Weights of a small GPT-style language model, trained from scratch on English Wikipedia.
Size: 9 layers, width 96, 4 heads of 32 (2 for keys and values), MLP 256 SwiGLU, vocabulary 2048, 1.39M parameters.
Architecture: RMSNorm before each block, rotary positions, no biases in attention or MLP, untied embeddings.
Training: 150M tokens, 4572 steps.
Each number is 500 + 25 x the weight over its row's rms, rounded and kept within 0 to 999. Layers, rows and columns count from 0. Numbers have three digits each. The size before them is the row's rms in percent of the matrix's.

# layer 5 attention key, 64x96, rms 0.166, rows 22-38, columns 0-95
083:523481484502489501461541494513492454508504505451490490553528519515511501469500524501451500512471509479475488511508536504497507535530475496479496483514467472540425491494482486508495467477482534534492544490522518546479534486492521518518525477504527507467505485531493484575518507530491513472
100:521533488481503520535497504483488465478509500524493525497510481521504516491504524492508505537491520532549464506462495461534531500442474535506452432511525474518482488497470501522456518519529495538470472505490560462502529481514491475481480483519469451474513525502505512518513523526491530501
105:490533535496521486474485521489506498502536503520499460476520510542560521517480506490550486461509493426485472483518490510474484495523463505493503507495467533496548463492542482466505518529512499511547512511500483499457528482490495491546493511515545492521536486482534497477484514532498488446
113:530512516545499519486480477489481493542531523506492477494497520493495495531494533480504483481499482526558477497499552582499539472450495492474537504487543510520475505492466479498538478472501463467486521484455527513534485510497519553518481507481497512502535481494508486477470487503477516461
114:514542528515465522482492528481538543538523506520546507501487475469510541537509520541523518487531480491538528497500523456519520534478477512500511542526516491469531490497459573502479548493490472488529495518477507503481468540508495500519499478512492495496518493457475513501537499535523527489
116:503501480487539493506525517513480474495515494489485530529540491455462503512466501545501479509519497504482508491500524529505524495505453536484471520534455488475541500553496491475499531488505487516536471480477522540488508509505527531484470464524509483518499500505471423537465524535501469552
125:490488522510513485505530465514515493464500538507464516471518503483518495508528474526471493505524483433527494473473477484518523499500484463494480476516512483472390512467522540509511505477510490508508498534502509549496507467544502493546530494483497485526525480492480507453494503467519470500
121:569477497504553509496483502483448496499544475489463477514527514519497485461498531484485514498487535470518531470516553488523526533493540497536537510526526528515508491467465533496487476521494516457507513535555507542491491511495522480518499529534529495461493487493527528515492483511493481482
120:527511504474501506476488530513498492551509460519460514460510542502552478528501519516498512491461452531514543506495498505545477484489481478503509473500451462513472499507528450548500502537457531506513525504477506445545531505475487513494466484507528507482493482526486514507456508505511472510
125:498510479480508477516475491453521522502513526500521503554539523483489503446515501488496543435493462502477537518475521541495481519537538506521478530460466562503460491537483480503533520494535476489480495511527480541529523526509509498530517469536497503516474503517477512505523512490509481480
073:452505483456554499482484498479478496515489515523528465530536497492472482481508486522468498453490471550503519524489501536490512552468485520477510522452493508513511513511510467511547503537501479538512527510503480527492468455525451542487480468475467519495538498500498498521518503477480530465
090:505552474460547513505503481467497461491525513540488498534512524500457483495466506526532480488457491486539477499493506535499487540485507525497480469524501437509510504520524512520531503533551473487480537504533471494474480495486506486521480503478433470495527484508503490497508493509514433500
087:519493532474525498515442539497494528498478514483513535484528536498514429489514539457542500486525515496499489536501517486489500517505500467500500473458475491544484514485477538495495501498491480457468544528515488486475526461537472533518474528525441487486539509515472474476482499480505506518
087:470495522486454513512552483513506534469516517528479472493551505516536552475440522486496488495476497484484480509446512511503496526500501471483485472515499478503517531509512513482485519555485493493485521474540462480449499461534485477521497492465476525494526497480506444511509512523510548522
090:496500536491470498497484511514497497511518517540493526494455505463525514535503492492551499489479500502478518468505523504521494401476503501540517497523516541480497523500504462494527525522484503487436499523470463488520478509476519508476510507531504482557549479539453512511515507506505537499
085:501495541501511496496523512520505507506478501508520485496488498515468499475434496518495511480537517497519483488530480519468529495497520530556533508470511457474526488471500464492488487443501478497485548483562555448509501493468516477494493478535501504545498536506539536473491459511467486496
096:475505502485491518482539504506514492520480507518498485561449493472507512523547468467497499503548489503476516505525538495483484491467511500444498501494539482498504493505526456497535467493524486471430517525506526473457473494506515531504502477502519477494462482476480476463505539433523510494
# layer 5 attention query, 128x96, rms 0.165, rows 23-31,55-70,96-102, columns 0-95
082:502444524500475488516532542500496513505486550493454492530516505495523455524482444501509507510511531499528522495518531521489488506497540500506492529495531539504544513483507481491501464458551490451499519503515503533503491509500508492479502509452519506447497474496475512452509562552500492512
096:444525482493473487521525514488530480493473499496490501491573492482456477497495485538498497534508524459471509504535471499526481513502500495464481518489518491479486499504463483538522521517514513507495464525456510501519486516511514530503531514522551480513424494496491493473489569531523459519
086:542524491520541488496500482530526510503503510508447519519483554472499442520468476499461500533520473452500483474472500494460478502469480507503535569516503486489521495520494455520475508473456503496509485463577530502508519505471511477498499494518517502496527507490480482538494502523490526511
079:509485528492513493469495530482508529550491496512521485520561457445531508522491482460526460508507543540533469520495547533499493522463509494490527528513491532478523454507440467479495512497500494503536495501485540509510521527503495511473507465496516506463509545513473519486482469526498483480
084:486484474560495498513533512463502495485518493534518444463526511484535470536502491541488535545446495492496466460511490509523493511497502489482519500493463489502481476568489494520485524514451489493530466486505511519500482471489510549477512507481499483497538563495515468497502463501502466487
072:521489507451449458501496458517475511517503507519526499481543517450484479456503547499493502478523510480506461522533523466512539514502496494488530460500518492489475465487501491498526455469470464510518550529544480520473488493511533545525503534522453489524516518485515518502537489490517513516
079:511505493483444480522516503512503516527499451491537491529441454479527519530505519474536502501549501465489522455512487475505521501493465481529467468527525436525522484485474540490475507502496521515474493525485517515491497499453474450503505504489497453484510519485500511509521486504534551485
090:490486482468446433453457494522512458523487475491524464508502485466484515513516506501484543506512436526461523501511480503485516501526504506516476469522499489486486497520493528514523532488456459495484476523504552493523483531537518495479506471507462474518519445523489469518497479515478484481
081:504491471556509478518542506530453505468474492495513484520573530535499492509552514479491499497460520491476474503492468505539503460474531514490522497471486538549482479429513532519487450508483505468472486488490495519474538502493491510515515504503480508486538500482495500476489510477524473475
088:520509478496474474496496487512490492499550508467500481464471505516486528482517463479445490507510498495500403510529527499482475522492504487507463504490483498511547507473487534486540523551474540506539494523536478498513515516460475492474537505493539543512540514518495510541494520505489481478
143:502534512453510522524497506478509500474463501501517471468529510472531484489495434477501539511529481466468453487504485500522470471494526507487516511533496463493445519499506480495514544525517522535561449486458508533532501521520492488466505514505534470487476501471521494506484505511475466466
135:515530468514539462499540466517511538508489507495497494536536486455508509523533515462534475468509509480529467472492501532464485498460563467475519540508481471497455528527472527498508526496515514519467445477494499506462506457482474494494476516508527529491507512481508491534458499508497517489
138:475478500523470534440469483518481540498522546485544537513483506476542515529536494514510504514542489504493547479501558481512462544506494482498544513477519499481494495496466523495483514516496492512540493501500481475482512538451477485489472484482463506513519539494496491453516470534498540503
139:513518490506502473512478478421506523494504515492517501456503486535458500494522482519527513530519534507512522488465527533541522508521440485454508492447477483475501483544507496502505479471499472534483481491489523554502504478503509487502465481520512535509528520492531448488494459500505471542
149:513499490517485461508446547503506504491495511511504495489500493503489492487522522540470489516551476455494467498544534514500484547508525510515495481534513500480436505487504519471483517487505490494508482529472464485470537441541501514505509542515432493512537484478502548447484505488512488511
153:532468519485529445495533489489483476496522479524492532513517492456535516490486515493527506496507497496434524490524533481508478551511475512499521530487582472541487460540546478506466527500498474501510505515508539544476515487507498471523505490522526508507513513485521495549500499488489477466
144:511500488510490478479481507488485506502517499500489531494462511528498464522485506499495498487472511467512514520543458492507488474496520496485537484451480521510484526513516498525507513422558482491543488484527455460491529523512474479453493503538542481473475441536473491522518516516485460540
143:488483501477497519493501480502479477498525501489491500518488518503501554483534475433501536473510503497480483531477466532546492483486467523502522516527478498513491484513474488478509511529502473507547487519467509529460545485532457549538531451536509492463548459529486510534505501507512496459
073:499503481523447493519478490497572483518519466529520549476491498523513469506516484496535498516510498454476483501538542502476486499505506493498549477523555479512526498479433477498475473480484488481468495545446514499520508557508499466474505514490533494501501471489505503488509504493525483540
096:471476518495558481452542508531470526494489544492451450517530486471509493479484494535502488515523469518530487510449456506494498515478478512471509551504512512531502490511522516509505491542505506541521459469537513494494517491516492509515515497489484520499505518515508494502509525523494534412
086:487530514482446553553484474473511510492506498533511517439514532538463498491436485487481483524466489498481524492517507498490487492456488493491507474482504505474507485481511547498481513512554507513518457501488532479499488522497520515549468479528496507448527503490497467481513482484512461543
080:497515506512558481542470493530482473534486506487526531515488510478509505517492498522512519495494495528537548492441502424473485523494502528519485456509445484508500505541521486531513491505475476534532510462500508503468512470450520499542472510468495482461462510514497528505528493493491490466
088:487543499519432529532515513538522511508519511478502499493536478473505524526488472499522464474538509522475460515485501499502477515463542497488475448457486516513521561481501534480506545534530496511479476489513527477486516503510487483492520489487515533544485527478514512473466547482518466522
090:489490513480514474484484517526495479531508546471484483475431499470502501465532502536533503509522467466520448501481493513505505487508501551530483516491515520532471491479535540427549460470474527506509475499500473515517507502487473485530476512490522528503471482517515506484523549496508537498
096:460453507486495491573503511494496525503524508522496498468482499479479532496520498501488517512567509504494505484514535491509508467486512502517549466538465556523532513492481500517478555487527464482484491477462493547511513541473541509512484488496515466505494454474494492527488499509507471552
038:505536463499475526514507507537503514503533534454487547456495514500546501515472510484548484515472538453513522467513477509492519449515528527507519458493516495487486482541477506502461526506506500496473476516549529484488477510474536511545483485507469543546494508489526466498485495477521528507
087:457482519509498512497484495514516481499473538542451478541495508483483481500486479527470493478545464538456474534515508498497521501494516489436493561480502538517508506528498501481519483483522550477497476450481479517504497518537524530454494516481494497510468483542517483480539473511461502511
084:489527490467469526527539496494495515517543473458546529453492510462519492482474495507488501507487510490518527519493456502545496477541469512522479461521534456447470503511496498515515471493464480556519492521481531482504497486465485507517498498431511475508478509487539516543487501501516500475
077:496520522529518494467525522550491490518451469486501502496496529453481494466531485538474482528536489497494484549526493488518444519547488545515502553507508512493466509492510486507502493458523490495502473499475558516489460516497522494500461513480507516509535494520552507549537484518511485516
087:482508518513552482493484498472554508537438473529429514533492500504477505446509492507483500500497501509481494484523445501519462516484513492480506453510484511481457493487481442529506502475466483470462508509482509482533510488535474493503518505494489517497464469510494463460506464510466483485
103:487502533481495488552517478493523486475486532525476521519476515553500469479456509495458528477499481491515496492488502480472492516493483512468474558479500481473519495546473478478508489572488540483550501533509437532489507514499489538462519516510464512482462515511480491497520480527496518513
096:485522489507485509524459534521496488500445517495508519481531522470470484484457472466524472490517479495497469496485465489499493482510547448534513534539461551456493544517545505538477510514512486485475488529478507493491512498470529533485503502512517536480480453513522458504484504459490531510
# layer 5 attention value, 64x96, rms 0.155, rows 0-31, columns 0-95
089:473500478488463492445506550495504492520546463494475477521490504488518500509534515502474457520518497445489488513478539466478527509493459496461496505550478493481480498491501470460478470486471481579503531520525486472512492525477529469505494500490487486472518475487518503502495462491490497442
089:451483491481487513476485463523504511504471517488477486495498483482527503490487540504489511501479495529478488548502504466496497478506484513469508486498518530517481468485551514483472485463488535505483549515546521508479534460561512491481467493428509512549481470463465496454493489502505504451
100:504476512494533462475445493481533478500515492486517458464455473473446486475495505453467502479474492486514501444494514481449500501529507504505511555458501500510495503515485498497490476471515529461534528505536473510474531514480495546504517494513486483490479539509549463521473462505497510500
103:532487475429493521492473514470528512473529507451466447532522506529525462493477519483453462490531512498458536503457464491474534523497512491539504520502535477489534533465505529542481519505503482512485486508483538494505549499528526505484509485498490482471493479528484481489502512473504518509
104:518521463448513525524501510503539490522502500524508493456500479533515549509516488500507506501491542477479510470511484547513445511517515466463529518591475473508451491513506507450497494505470487508494516474475490528479542526501492514453514474488511467487489521517503480479494530524517520498
098:471457514482536541461573499522469543503487546475543507515482548524455490502463482521490480475496487519494491517540501490496511499501486527459507500506488508508497503477497474512512489504492497496537547470453527504526508547496497500530516534506533458507474537505551476498494522474501494483
105:527501507452536487559470490520484523482519520463486521527460510505559507504547505474518450505467468516505498490492499523496513529477502476472508535526497490509537508536524492508494470486506524462522491473475491466461509477479497529515528530455540494518513517479471546472457492512473504486
096:552505493524497508478463480514507529501456515487502488512510530490514490473461525560480479488502491549493521535491483488490488489516485534492495537553517545504495531488550475519485521531474513470532476482510476463488485487552518469534496520532504557489523528485499457518509478514495464509
089:546482495510451488500490476500499554513532531504479467459513519451502480482487479523465516501476502495506546509449492523506480504494495490493508517450505522487533452528522463508458503540500488510490508498527505484493481538474497514497447514496467496537429500518479485551481527497500477504
090:466528493524495516541433501512481467479518468481453467425475529495533488468520482459511535521516508519487500508509485519521482505489493520504476481493531485482492504492544480490462449495489497492491517476477459517505500441505503487459508494497525505461503566530494496519481511520497488512
088:521513488492509469485498512484553516468516499525507509485474513504524469467547516514459525535502509482499483503513555465512504460505499475520512438486508476523516509545496473515559491529460454470450510528476515482510513493501466532471504517542500452526485492495522545505504483510523516513
091:509507465515524458518531491502474520485514476462517490467449551534505486533472495513446530476461502526507488479495472478522496497460467534511480522525506506506490496498468490549504535528466537438485519470507497489483502556489468482476501497507521487500528460517530515534489478504503469499
097:529508501486482510510470460521511477484495464494517539525505498453523479485567495472541518490513482502505548500536463498564542455525514513487505489537491453488515467479485489556483491505494501532489530503536489502465468495500493518484469510503462521512537514485500497528498491542519462504
100:474536501499487468456532513462490505512499502537505461496472513510527467512475528470513522475532472521508499512542469478484488455489509446534502553507496502509510478483548477481472495478522502487544516483488411494493505521471466537479489513508498520457515498524493511505521529496509480531
083:512502495456482512486485489495528511507506509501539458502528468544502494512529459475530480478472480501491463470487465464533505504491485491520456497533518537510503544495487452483513523515484463528544515536522504480482499511534498491471484483464457480549497537498436513467516473534505495513
097:480467505482491462471479524499492517492493471540535513499544510482509554484571482517525516496547511486500480497479453493526530503509539543476516536447514491501480519520540492470532487516479478525485505467520541447505527503483525505527491507503523516531480474507475502529492527475535500492
110:512508505532518501446503491492453519509521501511530529541482500481495502501508515481445498520537521525552528526508512493549484505507496491556512531538486537513527533518514511525508479502505478453505547491551467500518484534524520490498549492468511489476463546509484527485516465504518522479
093:478479489504460506501536524503474511492476483514492462519486545449538543493449523489509489541491474499512499509445492508524494463540474502541480532518485495510519486482489475469514480544465538487465539490501498553506486508504509543543507488527498495534508515477498485481503505461481549520
094:490491544495489512505500507495486541469510518529510469493522498515461502508511535517528543454503476484498485500492485494496500480509492510540503459519478517522467502505542524483477456532555503517493499468459519505466501472511501482506507522499409546528500469462508518540495541525485458486
092:433537514485468476545499470469531439495501525528545521542496507463501529525523508513465497484497498486507554513466505492485498490477478497486524479477508458485484499467495527476483446521491506490509527491519502480508499478518524453448507483494482481503482526501442491479514538510478498518
097:508466527505461502475537493533511465503464502479504509537497569522541474498503474480485443470482499462469475528479473493482484528508481525467518509485454496521489519486500577505488499486482512471473483539499502508485473491468461476475506484457474480510525508494460532506508491515528502503
092:510500485502528497493474539483489491501494498487490500492423480503496492506537496501454482516491468431468517506513501537490509518494493495519538516440482493494505465491497494545525501490483492570478503486460481542482509464546512502474513506496506532499487501521465530481527433497540506503
088:537462542523502487489519534503515472470473496512492500482506495500510547520537472511495489539490514515452483496532480528484479496473487469453543519546484487533465489472488483501497512525493523513515527503497529486531533530555514510542483515506448497429492508490514514470478471485475478527
106:480494497528512492481526529512541535519535487547497467486507537511513514500555491481450440523520489503500560512490517521448467484500546498517485495537510502482491498520480474528491532501518533487547547468526476477479511497498509509517499494499535505536482497506474497468520548521494459500
107:456491516465450502454456500497539499512504442486482506524465501484501457492463536491487524500483508467486493472532494540531532479465517480512494459468489481512483479509423504452516487511502492491523447498508479535506508513509533485473526496463494476480517489527504478487522493480506477517
100:540538492457528496508492513502479529501456461486486482487522479439517477482558501513522503449524468452481520491528468530472482453477519468485505503509500536486504484473498539516511457494490466503484544532498465512528507464497500451509516522474485471542494519510508512517514492495474496508
098:508478509510456492514461484485503481475554504451491508494504529550504532512526529512521487498493490512502524504510516505505519448495536491461429485526525527468490533486457528497522461470481516556464502478489464511499493470502505457531484509492525470507476490475485472534495510488513544524
091:482482494477447500505463515471480507516490524520489461499493486526517536469477493487475461488503481471530480513540526489498464518489535472463519525529494450547493483545495519527495512506481484510487508548529481468462478489508524460496504477498454510545495488539525540529478526496514461526
102:489505494527501514445509497513534472488479529493508479529552501476541507511489506517532486466479444525472485526489513523476491557490503494477497508534448491436498512508481495486494476505421521489419469497492504509535495463506498498511489528493481495524493499491488504481493460511526490500
104:461491485543461519517525475488517488483514495473484459483491442503554478494445503492525523535507482456521476509487483503484505468501491526510573491493502513463494507503512492563515507471514504519485484481479511499498507521502506445517512494485522466548512513490525476516523523536517555486
092:484528515489504497548437494512497515463536467504501517469544542462515493503495508518493443475487487533479474521477495509494478502537472501528480532511468516497491480526540491533499526489507535544512512488485472471504483468433487499501521461460488523508455519487531512455507481487515519500
091:499498494477471502477505476520501514507494490540478511524544530521533533452485516527529513485466482537485504484496509480498482568501484466510496516487493506510494541494477486541519494434542511438507532487483468509512519545500517487521508503460512499509523536449477491515533455514495472525
# layer 5 attention output (transposed), 128x96, rms 0.142, rows 0-63, columns 0-95
088:470528490558485538457523474493485508510486540507507486487490530470518478478472510496492474464538455481502451553513514513540500489526515484492490509513500548513519500458478506507465472475469502510518501513506457505491455535491474516515479484477501487533463499459510485521528528519547477540
101:475495520487503481512516471513468519481494484497485470498544506514530499496520461530480505509506472494535488538505535503515469526518493491480483485492501568424509500520594503486557521498525484473504482508487498508448522505503483508508523468551497524521500457515543485512486496501498499511
085:467500541483444560475502484470494503540501512486500534512507459474483533536498507490496515484518519489492540501537466521520493510520479525509547471499476486526500448496531478467486492486434527507478520506434497485494493501491488487512548539529490490465488481500492466473509487506490535517
096:477495494513517475493463515475487511478493464495495514471475512493516491477515522522471494521479455528497471531455501491518516484521507458505473494489427505485445473501499477467545516513455489518539480443478444472485518481506508517477517515506528492523522516495506449521486490448510477534
094:568489519501486494489472487489528497481476487488461495500478532512566435490510486508449503502497491506506494541448498504516478437507483504491509539524509479534493508469522531486464488479457506432527479501487500468490524511487481496488460508498467494487507501458505472534515504485498502525
092:457459445455496483512499459556507468492513464480515463505497503494488496484538435485522531497489536495542510535494487519484509512486500506489486505488550511534526477534513510481519500535503496552520507479475501504527531529501501530483478485550482524522514542492485490466498518547488515498
097:526507495515477520468439475514512568459491549513523504507509471478506504526509451494532490492516489484523511509487515507469509524482497491482512511507517515484496502482475527501505491500442498496497542508531491472466524471500485501536417476503479527451525479536514519532523470463526481498
095:469505441473515443529490498497507466448504500504474472481483542468480508539520492525511495503536512507476468538496504515527520468472512503519529487502492510467460506525539533493550543483479496505487499518518522534524514485501527494525491494532496482503553456509491448521486497454519505475
079:497492493500532566485478481470498518491534526515462529505553525483461465506495530511525486519450476507526547495477474500452522506475530496521516520458471502481509472504497515491497524473500490437506454469523497478468480481478453505516537492488501533509524516473488484535501475502476478482
089:475467522500517518502515528513502528466456518485514523518491519497531511532485477498500517504519481492491490502471514463513530518560512483454498469514504521482532486493496483490425466476444506523513460494484484459472523526560466535469487507510527455485485523465540508516508518478519506507
091:538496503520515504510495459495497518511536532476484485472536509489545502556485499477530514540536480524479513481468484499507467512500447502474480482527489508502525462522511457498461534460523537538490480492494541449475475504514529502495502488457499494519495529475481517515541475457531486469
106:515508486498551540499486463466470557512517505492495495531494495484477530519466522489524503526496486530496477498474525534489460477495532490477516462510523551510533525504533517453467501513519506521517471467499487483469514492485495539500456490556529498463537535478498455500540508499500486465
094:531545506538532514528482479537541529485490521492487513544485479476490505488462493543515483507501498488499546476502476477487475509514534526516524462517548531496470492444501509505449453504498468455488509496513490534480494482486506476533504557495515508477502479471555503503508507490546481487
081:504511518472445482532498506531528470507501513497492526486513508460505548530494517481454481472484517518520471451493554478474518476509447558511481497477539511490488473470456496483502493466491504469485474520480484473513519547543487497475495550518508479475505516520483470524499493480509511542
088:488512513424472522472516469501529494544498514449465485483538549510465534491511487512450453492519506492507515470502509494499495502510508498460475526493488449488481507518491505496553509504497511505503455555482497483512489503505512500519518519481466508462510531460548540464523483484490519512
093:421491483477534471504516496491504474440499510468527551512521474515489487542506513492540489479484500517464535515469502507512493519500486502531480533487472501493506511518489542503525503521501528518526480472500512526506525562535523496479516479467464485476473508436491537462494510533487492493
106:492515490530538497504553493528493504525467533536511522523487494512466514512516533494542510486506426483497439495524474489534483497468469508486506528476474502480501494513511507511511489479506495497510513500491484506517464435499476530517493526496454573469524502489504509512513442489516453482
083:498497533482539479495444499541559499527512491504500492548504526477534476470510515477496485505480525521478526482495511460472503572512498483460508509509485511493464482495483515511527480476471520497502462427527486484460494477530516497512484482514498483538497538506490544507457486538498488511
080:457468465526492510501500482502536484470512459524550542521497500511474505469518525501503465523489532497509538497471472536504470469522511481494523504497447487459499536506472541526543509539504505525490474472450557487501497508524470482465469516496504475477499523497466487479516509492485552500
086:502468509454487509489514551508522476493477517554470545468507512481481507491479461490503488494502502494492491510478519467502472534497483526530495548483446514455502478464474469518470518480471457500529520504533497475545500534504464488469514517486506511517509481455491501524480493516527429514
101:523482523539520508487481477525492577440445524514468500491516499498539522496482475480505525551490510481510498478495496495485535522486489461457496460521486494494482493508539468485506505499476507499485497493508515482503507446479503482461525511495488550487528502506495466489513523446448464533
107:495513536497453542450504456487533520497469519496513537524498471481511507507512506476535517437516441520487564468509473493513486493533438483517502490504499499485525498504513516487513468479498515495461508519477447481457488507517514551466459491516468491510510519500494525512496511499519499478
077:497536516540453481495495532520515513483522518483512467496493557495493481531470467528490445490498522499508521515475502492513518455509521485520503482547509550504526562459526518511471512496458538491520498501479500520499465522452512474500494507473523527535487501481488509507455545534463508505
108:456463506513519480489498533482497525457544471481519472469494469505561497529472472462474480487515520523536478521474514464494472493491512467481506506516507507494507497498539489458470491490517478486501507481513505473467546538501481474486556491471499490485498539453491510465518547461520533487
107:556522522500527496514494518472518542537503508484472525540524522481549513506481505461511532514503534515482543489516503488523488497528512494511483460514485497441466522473437484483475539494471535494504452522489485499490529526509526521468528535518511476477495474485505465523488523496451505524
101:518499504496465473530458487533504468474486519518437509501498519462525511448509496499502488479501501480476510495494420531534489508519508458513504527527469509471513486483535509500490469504519501473516500543491497526505540487529551458492516529527480486517477486533551544535515495512490479523
083:538497467527509495474516452495482513431480516495508522480554494527517448492490474520503513523495522533511502507480538470499534533505504516482497484528526472515496483517468495489445458504494480540554491458511503480488514446478494487539513483498504522521512496461503538529475516532468498507
093:548521504476459526508495504520465502496487480500506517541518486485484542481524492496500531472479465450499536469515487511515477453476496470452488553484541512469529480491521488521490487505490492487546501509538532473527482483483478531512492475483474501496489453484488517460579475511497501510
095:529497527467456503518481496501511506478513519479479488511494511492492529508513458524526458478549489494458488491487505487494515527473508484500488498530504513473499513495534497504544466511497413511482494493484580510495527485499468502471511503495473529541499506490460539486527546553476521535
086:510486493529563485476480511495441472481468467488504523525550500537473498458514502466489493528507497471474518485479499477512487516497482491505493489489515548517523526518582484499505456487500519521512507491517495516492544515485474475510494515472530475483559504546517468509496506458493473468
098:465459480494464526498500482500480516484498495521532512504505471519522510505510514528531515501512508482491519533482503484505510510485445441475472445498555470494481524472510540502509523472522491525494476485506502489503492530533513494516492495497461494532491502448497543502566523453520572487
109:578523475519492492479508483521483526491456515555486491500462504514456508496498484534477495591499494491506470519480507492493475503483518486485510510523501459484483531459504474498499454497488489527461493517489530517517482445522473495531480514545524530508476498515499479519486492492469484464
095:467518569459496462535500502499514521465535491507485480488496485537530518504504518495482495476482495488489573468484491506541501473511522504493540523460498488512510490514516488491537532481568488478477516505484533525492541516551528492552477506509485527518506492513484510459502495478495540472
086:478498452576461508563444519481494504496475505508541481530479506473514479468506509527514482495520519476470544455480540502499529478478470455491490543486492487507482512474503512510487493512477491506501508465538532497478473515466537509491517464496539472528488484498523528501511466514495487481
100:513522469512487507540489461501509523509478527485507503465486556507467509523500516523466520497523496492478494489466474492491503467509486466516504498507517469512542545517511506486491554562522498505546498488528486501536467528488505472460520520457522516555512511451504507521511469494566505522
102:503454511519550548512515525500490537530470490515495498496556467481481532522469503498468494471474474485491509469538480522499491502549500491466505474468446492521528526513461525502499503502466515509522519502465516486488493469517484560499451502484524488492482536482524531495483461531470508467
093:510484546535519513466520488476477495535536500496505470472490456459483504493473508516513537499464496504509524522488501469514494507505508516537462456475562503441513489528465529521488486529510499528478526498489517484480492487521511515536455526459522475529492499514485515477474479559522461530
097:552486483469525475519502469474496502488513503495486478463515496491526499477487551474472483500483510486505460451481476496494502439500571482537489492500529505497487519526523517509465482449530482439501490524544465511499444482483487509516538483483495487484526499489500516495495503481536472462
089:463506495521481486495510512569490481466452493485454519472496514558441501493526511508492510495458510520470497508524472503517521483516470479557487467451479502483498496514490491542445498510501483511496499488506483523519455506519446468499491527493443494531512505489516537500486517507508485474
095:448469492488496492508468502512525538512551455538510522490487550472487506511522475470508476464485505491523487489528541510440495499496472510529501518541484486437539484494496482510510538503535483498486489482516524545478485480524454518503517510479497554513491517455498496470537513519488497517
107:459490541485507491521514472480513470485447473482486497481525464473510474446542487467493515464470538495497535535479475503490492518539516501489506485530512519500453516503480511499543484520511517545491502510476493507518511498501515497468505496521493503482558480446502540455458487449528518524
089:487535495489500518472481474484523530476502497512520532534517480527521505530525514480483523501494531447531530520492455497472489536450533487475492507490473475508473480486465519514493501529496541510485510474476478510526466527448460527485486472468481509554509468508513498442514495454507492542
091:463498502498504495502526510540489516513454506454514504506502484528487529479495571454508513481455503524478495508492547489440549540510518504520520495470541517499529533456463511510501459525491528478501470500488473514501484492519526531503487512534492492494469484491507457519476538554500507497
089:504462532496479479532511525547489496506414500550489489474514519534500473495532505510508506517549537519543487518500469500447516510509516520507508483490537501497534460470523481485493492483495492441521508496529517484512511494463457498505501550473481473480516485496476488507444516494503506527
098:512447509492449502514492508484512484502487529520507501482520505499527525532529491472520502496524549494519461485489469498511483490480502504474481531514474492446450531497456508501507503483542506528515528504467505453505530472535502520455523497523533503547500494504452477502538504524430533512
108:527476460462521508518508473500472477457476510520510486477545509514440504483467500515515528562530525477548518542483496525517510524502522490504489494481468519483452503535514524506535528515490519477531501514511491507488479460485492495532517462511509522544515494472540445483482505456508477499
094:468500532560538487448508478495482491452499496544515528519560500511475487469503511470488502534515453483486515513490495496518483498457495476477502461499513491464476501506500549488517515415500514524494524466529500521481496492508532507519471499516496488512491494465474479502489486522440478499
092:517513514506448507480479527499496509495513508496529460481443505511504485490466521483475482481518504535495496514490531539508489516510520488481481458522499492472525501508470493478441537464493443489523500550494470555469475471505531478512472459501496493526532515458529475541500457504511537506
098:473490504451537477504518472520500507493487524481461489479476519515516506528459532480483500517505463461505451519512531463530485478478532465450511519507522498513479466467534468516495521519525495490503467525521480460511495496526557493497551478535511494508517509467538459469505495474513480539
106:476505484511527493506458469493500482452534513510526474494521485504511514522473472541464524502462460489511504522491472478541520519483524468504526519465509531514534527479560501505493517517508468546507547527440471494529514479506513501485532490490511523493521544468521472532515508455520524516
104:501524486493510479506464508478508495527454513499488514481520503520554475504497499506551535519487492550453557510529477473493511510446439503496479486513477474494533534490467529556510522497515469461541469521531494489500533497484494491492529519481514473492499444527511505501492528510476477496
103:533504483475494474524506488497493544507503523501533490551504486499526510497531497509503525536496490530500520515506448502474514497528461474458467473546542504519474501527538527521498466500524448495445507499508486494469544493512564472479483480523522483496505488535548505481523501532457514520
096:534515510529503429506543490481487460481516525508487514473552518522507517488516502515508461488499492500522495492454494535486468477484520486490529505509485509488521515507561499554512507475490454477516462517549559502510514469507536489534469509483510492540483476512498512526476465490500456481
088:506461507484522485508525508498526503503523455468527478501525511489525511446443473518507484523494532495484496530498517543488442489504577498506484516504518526526525505508524513499504497496504486484534502517546542501501489530522455475494539467516521521450474539500543507501488496491461509539
096:523517479456505511444517501473497510546486519491488524497509473463520499458517488470455568504492462463480501502479490496520510532518501545507502510491469486515550510548503512517505499456489441523513469458519477508524504485459493501485505453506485501489526495481489482490530465552502504506
093:488485476477531523458487488491523452494490569481488492490498516512436466463494498525531486498483495474440507536524499506519508502515476469524476481452479513520479519484505526536532493514488480511502493512533481531524486510540518550488451508523484536477491518455510490497470463505498485529
088:491485537488535534495475483488480500504478455494523524511499483553461507488518505506455503536484471516462488514478514454480492484533466495507477522506555569537504477513562511525443482500543502523524514520491480527514501507491495492477484495535508503485464521513515496537483522486529477479
095:501512531466526514512523522482517520470485550520540559463498530542482523462492499509468540545544440492506497504495523482484502547544548485525482470467474464529466518531491498499546508528480483520495512510489498484520477516524472488495517497509472475501488467495503520482483527477511509501
099:477552565443496523489463524508488523463500496482484472540510530494517537472516524494488511527470494476496497544498511523501506492476479489488510495444477481509474487509492520532506558505522529524460485519502522492515482453476472524505460514479517503504535456505506489507502489432499517478
098:498528522458509542471517489454494483481501482509535489462466495503485508499510495507478472518490526502478544491508486511481522540523479457552493480535517495490504542482536532472534524511510506523499456485509525549495573514516457502521485522529515462524514545496514475501505479517460520513
104:517483521508505463488510535539493498521503478466524524464527502479496520476497472515472497510506575491517460529526542474489488523500515454481519525493521509485517518484517520514477526523505494493511538516568520516543492493441505468509487465491527511525484514534515531506449477504529487460
106:542525529492401504490476462513509530482498544482520489545540471502492519500461504497492525516465497503497516511496499488490509505531516537509530469485506471486503475476477500507498523501488505501475516492447538527510478470527513526488483512509523526497443480524470506490431497477480472513
092:554494520500533435513486520548503530482472510502455466486511518493518461459476468508484491517487484486531500468467503502493521495517495480495489542516530505471521500461490511519505507497510454517527492520517515567476505465546514476497492520476504509500539508442520520511498475473520458531
089:451516544481472522484457466507507485493515503476504491510527469486471477542521461458516475453537473482479517504498507550481539485482494541493491493502491507555505502485511506499479509500512535518526536484546510541511530476508478485509543489488466489486496497453558455520528500490522495500